{
  "n_layer": 15,
  "d_model": 384,
  "n_head": 6,
  "n_kv_head": 6,
  "head_dim": 64,
  "d_mlp": 512,
  "vocab_size": 8192,
  "activation": "swiglu",
  "norm": "rmsnorm",
  "norm_place": "pre",
  "norm_eps": 1e-05,
  "positions": "learned+rope",
  "rope_base": 10000.0,
  "rope_fraction": 1.0,
  "qk_norm": false,
  "attn_scale": 0.125,
  "bias": "qkv",
  "tie_embeddings": true,
  "parallel_block": false,
  "init": "normal",
  "init_std_qkv": 0.0211,
  "init_std_o": 0.00385,
  "init_std_up": 0.0211,
  "init_std_down": 0.00333,
  "optimizer": "soap_variant",
  "lr": 0.00342,
  "beta1": 0.95,
  "beta2": 0.95,
  "weight_decay": 0.065,
  "lr_head": 0.00641,
  "grad_clip": 2.0,
  "warmup_steps": 200,
  "schedule": "wsd",
  "decay_fraction": 0.673,
  "decay_shape": "linear",
  "final_lr_fraction": 0.0,
  "batch_tokens": 131072,
  "seq_len": 2048,
  "doc_mask": true,
  "train_tokens": 597400000,
  "steps": 4558,
  "dataset": "wikipedia_en"
}
Each number is 50 + 12 x the weight over its row's rms, rounded and kept within 0 to 99. Layers, rows and columns count from 0. The size before them is the row's rms in percent of the matrix's.

# layer 3 MLP down, 384x512, rms 0.122, rows 283-382, columns 288-319
104:37 53 50 49 63 64 35 55 62 37 58 62 57 43 53 46 47 56 67 79 49 59 46 38 46 55 48 48 48 36 36 43
098:61 44 38 45 56 42 35 36 52 52 59 42 55 44 32 36 60 72 59 52 70 46 58 42 59 49 43 32 43 48 66 80
096:57 58 43 39 79 53 35 70 56 39 77 67 79 44 63 49 27 59 75 67 50 67 26 38 24 46 29 52 44 53 40 28
097:68 62 77 56 47 50 61 57 44 44 50 69 37 45 58 53 50 62 44 56 40 56 74 69 52 45 51 62 61 58 53 42
098:51 61 51 25 52 57 44 57 57 49 56 81 44 27 52 47 49 62 56 38 56 39 56 41 53 57 36 47 51 56 31 44
099:57 49 57 49 45 60 40 57 30 64 43 57 48 72 41 45 88 37 44 41 65 46 51 46 69 58 59 35 25 11 29 22
099:50 39 26 56 52 56 60 34 52 50 67 38 64 31 54 37 34 50 70 77 49 47 34 59 68 52 58 59 46 45 53 45
114:67 50 61 39 65 78 67 59 71 56 59 63 46 33 63 54 56 49 51 53 53 42 52 70 54 53 49 38 53 62 57 41
100:37 67 54 57 52 35 52 56 55 37 52 37 58 45 48 71 56 49 38 39 44 60 60 59 59 49 49 47 28 63 46 55
100:49 54 56 51 52 46 66 37 61 54 52 56 62 56 64 43 31 34 49 35 63 65 63 41 42 57 66 60 38 51 57 40
094:77 66 56 43 64 66 25 57 16 55 40 41 51 46 54 62 49 35 55 42 68 49 51 50 49 62 33 50 46 54 60 52
100:69 74 54 41 51 45 53 53 78 46 40 40 56 55 56 44 36 51 77 55 53 71 44 42 55 29 58 52 61 58 54 68
099:30 39 59 58 58 52 35 39 56 46 48 66 35 68 62 59 47 68 49 38 53 62 57 43 86 61 37 48 63 50 57 62
104:75 35 52 37 42 41 60 57 30 71 41 60 56 40 45 40 41 44 50 59 58 51 68 71 29 40 64 60 30 52 38 52
099:65 45 45 43 25 59 56 69 49 57 46 52 60 48 57 38 39 44 42 75 47 64 40 61 65 57 60 61 32 42 51 58
100:39 60 66 29 37 51 43 43 40 52 52 74 50 61 54 48 43 37 50 39 58 49 37 64 51 70 35 50 51 55 65 64
101:66 55 38 64 54 52 70 45 45 41 65 29 42 62 47 12 40 76 53 62 52 47 35 39 36 53 46 39 45 70 60 64
102:42 39 47 47 31 59 48 55 56 37 65 60 55 61 60 54 39 40 42 52 20 43 79 63 66 43 54 68 56 44 63 50
101:58 33 45 46 67 56 46 50 32 50 49 38 32 36 43 47 46 57 23 52 62 52 58 52 46 34 54 59 55 32 43 44
101:71 41 22 54 57 66 34 31 71 76 43 56 56 26 44 52 51 30 47 58 47 60 59 64 48 54 51 58 47 52 31 58
100:15 44 43 56 22 61 45 67 39 52 52 53 53 53 42 36 62 44 40 62 52 31 54 53 40 27 59 56 61 67 30 23
103:48 64 57 29 44 47 78 55 48 52 37 57 49 46 35 48 51 67 76 33 55 49 42 57 52 44 63 55 42 59 58 36
108:42 53 58 51 61 54 23 50 77 45 60 54 57 62 46 42 48 50 48 42 54 53 55 60 41 56 66 58 53 52 35 39
091:40 40 68 53 50 65 59 30 46 60 69 49 28 39 43 49 55 52 54 51 59 52 66 64 28 73 53 37 58 38 61 31
094:44 30 26 71 39 38 44 36 30 50 60 36 50 54 57 39 44 35 53 35 46 63 60 40 73 47 26 61 35 43 56 53
093:46 56 45 44 50 70 49 44 47 45 58 76 60 72 76 51 60 37 65 44 48 64 28 41 49 48 30 56 54 52 49 65
100:69 61 62 50 32 66 62 48 54 38 65 53 49 36 38 33 57 57 56 89 40 56 49 69 64 45 41 42 65 27 37 52
095:48 29 65 47 52 52 54 46 40 42 35 56 58 50 49 49 46 40 30 58 56 38 37 42 45 53 50 48 36 69 63 62
100:55 43 66 56 29 38 59 46 47 51 64 55 63 58 52 43 42 55 44 51 42 34 46 54 59 63 58 51 49 58 16 60
098:35 66 25 71 20 55 39 50 54 58 62 50 51 51 52 45 43 59 52 74 52 48 48 48 33 68 38 55 43 30 48 64
097:60 52 46 54 37 73 55 50 17 57 50 34 49 46 51 47 64 58 44 57 65 53 42 43 59 69 57 63 49 35 58 53
099:33 42 44 43 64 56 47 48 46 47 38 40 50 75 26 49 77 53 40 55 39 50 55 67 37 17 48 44 42 34 32 54
103:31 27 24 69 68 48 63 41 34 48 72 62 55 43 22 32 47 45 50 49 26 47 36 41 71 55 42 55 67 45 68 50
102:44 32 51 69 50 47 46 46 51 55 47 65 42 51 54 38 65 37 65 59 76 35 52 62 48 57 47 49 34 45 62 57
102:51 42 49 46 43 64 86 60 56 43 41 52 62 43 42 63 69 54 40 48 46 34 58 55 48 59 61 39 61 51 53 50
099:33 45 42 44 40 36 19 45 41 48 48 46 45 29 61 64 44 48 43 49 62 63 45 41 57 45 57 41 45 63 44 48
104:78 70 48 43 34 53 59 64 28 56 56 61 63 43 41 84 56 42 52 41 47 55 48 52 49 46 59 58 50 58 72 62
104:62 58 39 55 52 48 65 42 52 30 61 41 50 48 45 63 20 59 44 37 60 52 55 41 32 35 70 51 36 16 72 51
105:43 77 41 45 61 50 71 68 42 40 52 37 61 50 39 33 56 53 34 65 56 51 40 53 51 46 52 57 53 34 37 56
102:64 68 40 47 45 52 66 60 60 65 34 54 45 67 54 44 58 47 51 39 41 72 70 28 55 32 57 51 32 43 32 42
096:41 45 39 52 34 59 59 77 63 36 54 47 56 47 57 58 33 53 85 50 56 40 57 57 43 44 36 47 37 52 39 57
120:69 49 67 47 55 44 59 72 57 61 50 42 40 57 44 59 54 40 74 48 48 43 44 40 48 49 71 59 21 29 45 35
102:57 41 35 62 54 32 53 62 56 29 20 50 42 57 41 44 71 49 24 53 44 50 29 52 60 43 53 59 25 54 53 47
094:47 56 46 45 48 39 72 81 63 48 62 45 57 54 49 62 58 45 45 53 44 53 35 52 46 59 49 48 30 59 36 33
099:44 55 61 37 71 48 46 66 40 59 33 65 66 30 12 61 62 82 84 49 61 36 49 38 49 50 33 63 45 70 73 69
103:33 28 32 61 78 48 40 38 53 41 59 45 55 52 66 67 39 69 32 67 44 48 49 26 70 67 56 58 73 44 45 58
100:54 29 56 40 48 53 51 61 54 35 60 53 64 59 53 24 46 59 49 50 54 49 39 45 35 48 55 52 63 48 66 31
101:41 40 22 58 71 49 42 76 52 37 58 35 61 50 62 65 33 52 42 55 40 50 42 50 56 63 55 52 83 56 55 61
098:66 51 38 55 54 21 29 45 46 54 43 35 51 59 53 42 47 55 55 53 46 45 55 66 50 51 32 43 37 61 34 58
104:45 46 46 43 45 54 51 42 50 34 39 32 29 42 34 69 48 50 56 76 53 43 57 41 60 54 53 44 57 34 61 57
104:61 42 38 55 48 65 80 61 44 50 28 31 49 55 45 53 34 41 52 39 55 62 56 56 29 56 44 42 56 49 69 57
101:20 37 43 37 49 44 47 47 53 48 55 71 55 57 73 52 51 65 47 46 44 44 47 57 49 40 50 40 77 66 44 55
090:22 37 37 57 43 51 45 47 37 31 65 31 49 64 42 65 61 36 43 59 48 53 48 62 61 57 26 62 28 48 36 56
104:55 50 46 33 39 41 42 45 62 58 37 53 57 36 37 36 56 40 55 60 52 68 66 61 64 26 52 42 33 43 36 73
096:63 60 42 34 33 63 39 51 50 43 58 70 61 57 64 33 44 53 34 51 27 43 48 44 45 40 45 79 42 63 26 45
095:28 49 56 67 34 52 40 34 47 39 49 38 45 26 50 50 42 28 43 38 69 56 70 53 54 67 45 45 50 47 40 58
100:38 46 37 43 35 53 38 55 66 42 35 61 35 49 65 69 44 40 49 43 56 64 34 40 66 67 37 36 41 53 58 55
103:52 52 50 53 48 51 48 67 56 47 45 52 51 50 29 55 32 40 71 49 60 43 58 72 28 34 35 72 39 67 28 40
103:34 31 21 36 61 34 56 62 38 53 65 38 58 56 53 57 38 45 34 43 41 31 54 60 44 63 38 54 66 61 60 44
098:37 42 44 50 57 65 79 35 59 60 39 57 52 41 56 30 57 52 46 73 68 53 40 56 30 52 27 53 46 72 55 42
105:52 50 57 82 29 41 44 42 38 30 57 68 51 52 50 51 75 58 71 44 55 26 55 57 40 19 38 57 67 66 63 33
096:09 55 59 61 53 55 39 53 47 47 59 37 26 65 46 66 48 47 38 59 43 41 56 51 63 50 37 55 40 47 45 55
097:39 54 61 55 18 50 73 58 50 49 59 77 56 56 35 54 61 51 70 50 58 28 49 56 39 43 72 38 58 68 44 49
106:38 79 45 53 24 38 40 64 62 29 63 69 43 45 52 37 56 60 48 60 56 37 63 38 42 68 44 41 55 43 50 62
099:48 36 47 39 52 59 77 68 53 50 69 43 52 56 52 68 46 49 47 47 59 33 54 50 57 56 53 30 63 43 57 44
097:53 57 44 47 23 63 56 37 53 69 38 48 60 65 63 55 51 47 58 53 55 60 61 31 65 51 55 57 47 56 77 54
101:62 52 57 41 48 52 57 53 51 50 54 43 33 61 46 53 56 73 39 52 55 56 32 32 40 42 47 39 51 60 65 55
101:41 49 59 35 51 19 24 51 39 46 48 40 33 48 45 76 38 13 53 42 52 40 48 50 42 49 58 61 55 69 55 67
104:39 45 49 47 40 51 51 37 61 58 53 40 40 29 80 50 23 55 44 33 52 49 48 56 61 45 24 58 48 54 56 26
093:49 55 33 55 46 62 45 51 55 64 52 35 46 54 46 61 43 59 57 73 51 46 30 51 61 52 36 71 23 37 56 41
094:55 63 50 37 66 51 37 48 50 53 25 52 49 64 55 55 39 75 67 30 13 65 49 51 56 42 70 72 61 78 47 55
098:41 67 70 39 51 52 42 44 26 50 52 63 33 59 48 27 58 31 40 62 80 24 54 44 50 53 52 51 55 55 37 33
106:39 37 54 50 24 51 55 30 62 47 63 30 59 64 54 41 55 62 54 24 68 55 60 40 34 51 44 39 62 59 38 39
101:50 83 54 48 42 58 59 44 55 49 58 36 51 65 32 47 48 38 50 54 68 56 68 50 36 45 46 51 59 72 51 79
098:50 38 62 45 66 30 60 41 41 28 47 52 44 59 49 46 55 45 63 46 48 43 38 42 34 37 62 67 53 54 42 39
096:50 60 44 57 54 53 51 56 54 71 77 46 31 49 41 29 35 42 41 51 56 51 42 51 65 21 42 54 29 44 58 58
111:19 66 56 54 39 65 08 66 59 40 32 51 52 41 62 57 43 55 40 35 32 30 49 28 41 49 55 69 40 40 37 47
096:54 45 66 59 65 26 34 30 49 65 43 50 43 39 50 38 30 72 56 34 52 63 23 57 52 34 44 59 33 36 63 51
095:47 55 52 53 44 57 26 65 50 21 66 59 66 52 54 48 52 48 40 79 44 30 36 47 61 37 48 38 48 38 34 57
102:59 72 49 40 55 68 77 68 48 40 37 57 52 34 59 47 41 55 58 67 44 58 57 35 55 54 71 68 59 39 57 52
101:53 53 42 50 46 31 54 63 34 53 37 56 46 37 47 57 42 56 53 38 28 39 31 31 37 52 69 41 66 48 47 65
105:50 36 75 37 44 42 62 51 48 63 48 54 54 61 58 39 28 74 60 56 57 53 31 40 55 56 60 21 48 39 37 37
100:41 46 29 50 46 57 21 45 52 56 42 67 48 52 48 62 39 49 36 50 55 42 59 47 42 54 41 40 53 47 38 44
099:69 47 52 63 42 57 50 41 44 53 54 40 75 47 58 38 55 57 52 35 73 34 53 60 43 92 32 43 61 35 34 38
097:41 57 55 35 65 39 68 40 28 35 49 41 36 27 47 43 57 59 38 45 51 43 53 67 43 37 47 42 53 47 71 58
099:62 57 67 50 22 57 43 56 30 58 45 40 51 35 66 45 69 28 32 23 60 33 26 31 31 41 54 72 62 33 44 52
093:41 48 57 58 51 66 46 34 33 40 32 56 50 40 44 42 47 62 85 45 41 64 77 62 62 42 43 46 33 72 67 51
100:56 35 40 53 52 59 51 70 35 77 69 49 44 59 43 72 35 32 57 58 72 41 56 54 46 60 49 44 63 56 64 48
102:67 62 56 34 59 42 28 59 61 64 41 31 69 28 36 59 82 58 66 63 42 39 77 49 69 51 55 43 41 33 60 61
105:61 37 72 32 51 48 46 52 50 50 44 43 58 68 57 46 81 48 71 39 44 44 45 44 42 54 58 43 54 57 57 54
096:52 49 34 34 71 47 36 48 56 58 38 41 68 50 60 46 28 50 63 34 45 60 44 69 53 58 49 34 64 45 69 54
102:56 56 49 40 48 38 46 60 28 61 36 68 48 57 54 56 52 57 29 46 50 52 56 52 52 74 63 47 53 41 60 47
103:47 38 27 55 59 47 58 65 32 41 66 51 46 55 45 60 43 48 44 55 47 48 69 22 37 46 48 47 44 45 29 62
099:45 27 41 59 59 41 63 66 67 50 52 25 38 43 48 51 61 49 37 46 48 61 38 64 52 54 47 68 30 71 48 28
098:26 75 55 62 54 47 49 70 79 82 63 42 40 59 63 51 57 50 45 51 65 59 36 46 45 50 45 44 52 69 61 64
105:51 46 31 51 38 55 62 54 55 42 54 47 65 29 45 47 26 56 32 50 56 62 45 38 46 58 49 64 70 42 31 44
095:42 43 49 60 57 33 82 46 39 41 38 31 37 55 78 58 75 66 57 56 68 53 78 33 45 56 36 62 54 43 55 60
094:41 33 65 73 52 50 58 48 66 42 50 39 47 16 70 43 38 56 73 54 52 34 55 40 38 46 56 48 39 71 55 59
098:35 43 49 31 37 36 64 58 25 53 45 61 51 45 70 59 56 46 52 44 63 46 53 35 57 65 61 52 76 44 55 53
093:50 29 62 52 43 51 75 53 53 39 40 47 41 51 42 56 51 39 32 62 59 60 61 56 66 68 54 65 47 44 47 70